config.toml
n_layer = 10
d_model = 192
n_head = 4
n_kv_head = 4
head_dim = 32
d_mlp = 384
vocab_size = 512
activation = "squared_relu"
norm = "rmsnorm"
norm_place = "pre"
norm_eps = 1e-05
positions = "rope"
rope_base = 10000.0
rope_fraction = 0.75
qk_norm = true
attn_scale = 0.124
bias = "none"
tie_embeddings = false
parallel_block = false
extras = ["some layers without attention", "gated attention", "value embeddings", "an embedding shortcut", "capped logits"]
init = "normal"
init_std_qkv = 0.0426
init_std_o = 0.0426
init_std_up = 0.0426
init_std_down = 0.0
optimizer = "muon_variant"
lr = 0.0135
lr_mult_down = 2.0
beta1 = 0.95
lr_head = 0.00935
warmup_steps = 0
schedule = "cos"
final_lr_fraction = 0.1
batch_tokens = 16384
seq_len = 1024
doc_mask = true
train_tokens = 112300000
steps = 6855
dataset = "wikipedia_en"
Each number is 200 + 40 x the weight over the matrix's rms, rounded and kept within 0 to 999. Layers, rows and columns count from 0.

# down: layer 7 MLP down (transposed), 384x192, rms 0.265, rows 13-26, columns 0-47
# up: layer 7 MLP up, 384x192, rms 0.275, rows 14-27, columns 0-47
down13,229,155,158,210,165,247,259,209,205,182,190,214,185,223,188,149,179,155,196,222,191,145,209,258,254,335,197,177,186,163,250,160,311,187,248,243,174,145,201,243,186,216,183,271,167,227,95,235
up14,210,214,237,197,154,287,172,175,234,164,277,193,185,225,262,189,260,175,122,159,184,193,134,244,134,190,178,158,189,251,165,139,221,230,259,223,166,132,189,253,222,219,235,191,160,191,151,194
down14,245,193,154,236,208,160,258,164,199,153,224,222,140,237,281,190,177,224,125,212,217,226,134,244,246,201,152,183,218,168,204,163,220,244,243,175,233,239,158,223,194,193,198,207,208,186,182,152
up15,228,186,211,225,164,196,231,201,187,231,183,174,229,241,204,177,220,173,293,204,246,251,220,164,163,250,178,189,250,153,229,233,186,180,219,268,206,202,248,174,256,171,171,183,131,206,209,219
down15,174,158,258,240,212,208,186,169,224,200,155,162,116,158,183,168,190,214,136,243,221,154,231,212,191,219,207,257,160,184,264,199,215,119,169,142,144,221,219,237,207,141,181,166,207,137,265,154
up16,210,209,208,226,218,223,191,198,183,146,177,204,233,218,174,236,166,228,270,217,189,170,191,260,194,185,192,206,184,187,165,187,214,249,196,202,158,182,203,159,239,162,259,193,270,179,232,199
down16,149,218,200,267,186,193,208,224,197,239,287,168,251,179,245,220,215,222,291,161,202,191,181,186,222,169,187,111,141,226,179,248,212,223,235,195,244,173,174,181,231,193,167,188,224,271,151,205
up17,148,192,229,151,249,281,226,177,212,206,254,179,267,196,232,173,245,310,217,176,172,195,188,191,126,221,231,150,112,150,202,212,167,169,233,237,238,156,261,151,185,174,217,231,129,189,215,188
down17,209,216,116,219,239,187,216,218,253,159,228,149,248,155,165,186,264,189,223,200,242,229,160,202,246,170,208,240,162,250,287,222,249,248,180,198,211,264,200,133,266,203,262,211,210,184,200,218
up18,184,182,239,141,224,242,158,226,202,158,294,201,210,250,195,205,208,176,260,177,283,215,239,237,207,233,175,211,215,204,182,214,267,193,201,218,218,195,155,235,206,187,190,224,175,184,245,169
down18,255,226,193,212,158,196,213,195,265,161,207,235,108,184,211,202,165,179,221,193,207,193,138,204,230,167,253,147,159,200,252,178,132,140,177,247,192,209,225,194,181,231,178,205,183,227,220,203
up19,189,199,142,187,202,130,202,150,191,207,172,155,220,250,205,302,168,133,240,170,237,214,214,200,199,161,204,129,142,167,236,207,187,209,126,170,257,209,251,207,168,161,143,252,157,208,207,263
down19,211,157,204,239,222,286,141,185,186,227,208,202,162,213,145,227,248,189,212,168,163,204,196,200,192,207,216,213,226,188,245,214,202,135,213,183,220,224,221,219,185,276,197,192,212,245,146,174
up20,134,199,232,141,219,176,112,155,172,224,172,143,257,198,200,227,264,225,197,247,255,157,186,208,153,253,244,249,200,182,170,138,178,245,199,242,286,197,209,157,208,149,158,156,229,185,230,211
down20,184,127,246,250,231,236,203,253,154,197,170,179,209,264,205,224,190,237,136,260,171,210,170,172,218,140,177,183,199,191,245,184,204,194,139,153,178,271,229,287,222,189,196,213,218,177,254,278
up21,253,275,138,190,195,157,242,211,237,190,219,172,190,191,252,289,143,145,113,251,255,243,91,193,172,135,150,203,162,209,179,155,240,167,134,166,176,210,179,222,127,173,216,213,243,210,168,245
down21,260,188,157,166,187,98,173,147,226,222,178,170,154,134,254,169,227,239,157,210,150,165,219,201,246,242,142,185,255,196,172,183,136,178,276,217,197,186,206,187,212,210,203,159,155,190,171,204
up22,265,204,148,191,144,171,261,209,205,273,223,187,210,194,223,202,202,198,207,171,218,158,173,287,163,137,242,171,195,247,253,164,190,249,268,170,209,222,138,226,189,217,221,205,242,145,152,245
down22,186,220,249,199,194,200,245,82,270,270,227,231,221,151,206,273,160,193,178,207,157,182,168,200,230,255,155,182,183,85,192,263,243,149,247,220,219,245,203,200,106,202,236,187,196,152,142,159
up23,143,150,233,206,200,203,240,244,185,180,145,175,180,176,174,188,155,164,223,212,232,225,216,218,199,193,202,285,140,161,195,232,193,139,204,177,220,195,175,232,253,193,224,220,171,231,197,237
down23,228,220,173,278,200,183,164,253,153,179,162,213,271,143,208,104,139,166,212,168,258,161,206,269,191,265,201,214,231,201,155,262,196,216,236,135,216,196,236,222,285,117,130,197,137,195,196,178
up24,250,118,181,210,246,111,142,237,196,202,206,205,199,211,135,259,232,237,242,189,173,250,136,228,224,201,135,248,178,196,270,120,168,217,236,214,135,225,195,192,197,193,228,254,123,137,182,190
down24,129,215,192,201,174,73,178,237,239,240,146,119,151,176,157,205,201,221,158,191,200,228,171,160,258,227,197,227,182,218,240,139,176,197,109,214,143,190,290,193,199,292,245,241,43,204,243,169
up25,158,163,243,145,204,168,171,240,212,235,236,190,189,153,271,198,169,239,209,207,172,247,129,208,168,245,232,208,198,159,258,202,200,137,221,142,211,178,206,272,197,166,212,145,235,220,238,273
down25,111,166,126,230,202,214,223,156,230,204,175,160,167,200,137,174,180,196,221,213,212,234,167,198,196,192,166,232,180,165,109,146,229,224,182,251,241,220,189,175,226,189,210,237,155,152,230,195
up26,152,136,165,183,186,135,220,146,139,273,169,143,146,141,209,290,318,183,104,218,202,198,168,174,232,120,179,206,207,246,174,109,219,184,195,260,206,169,282,244,205,223,174,191,155,220,158,173
down26,165,209,188,205,202,207,256,176,215,212,240,281,187,195,210,166,149,200,220,271,176,113,190,136,241,188,218,183,211,168,213,187,210,199,217,132,187,172,169,177,229,177,270,173,138,290,157,175
up27,211,201,219,182,225,229,233,184,147,204,187,217,168,273,166,135,198,203,255,213,214,193,185,205,255,202,185,269,246,208,246,239,164,208,198,140,149,190,195,235,228,180,116,144,274,166,200,159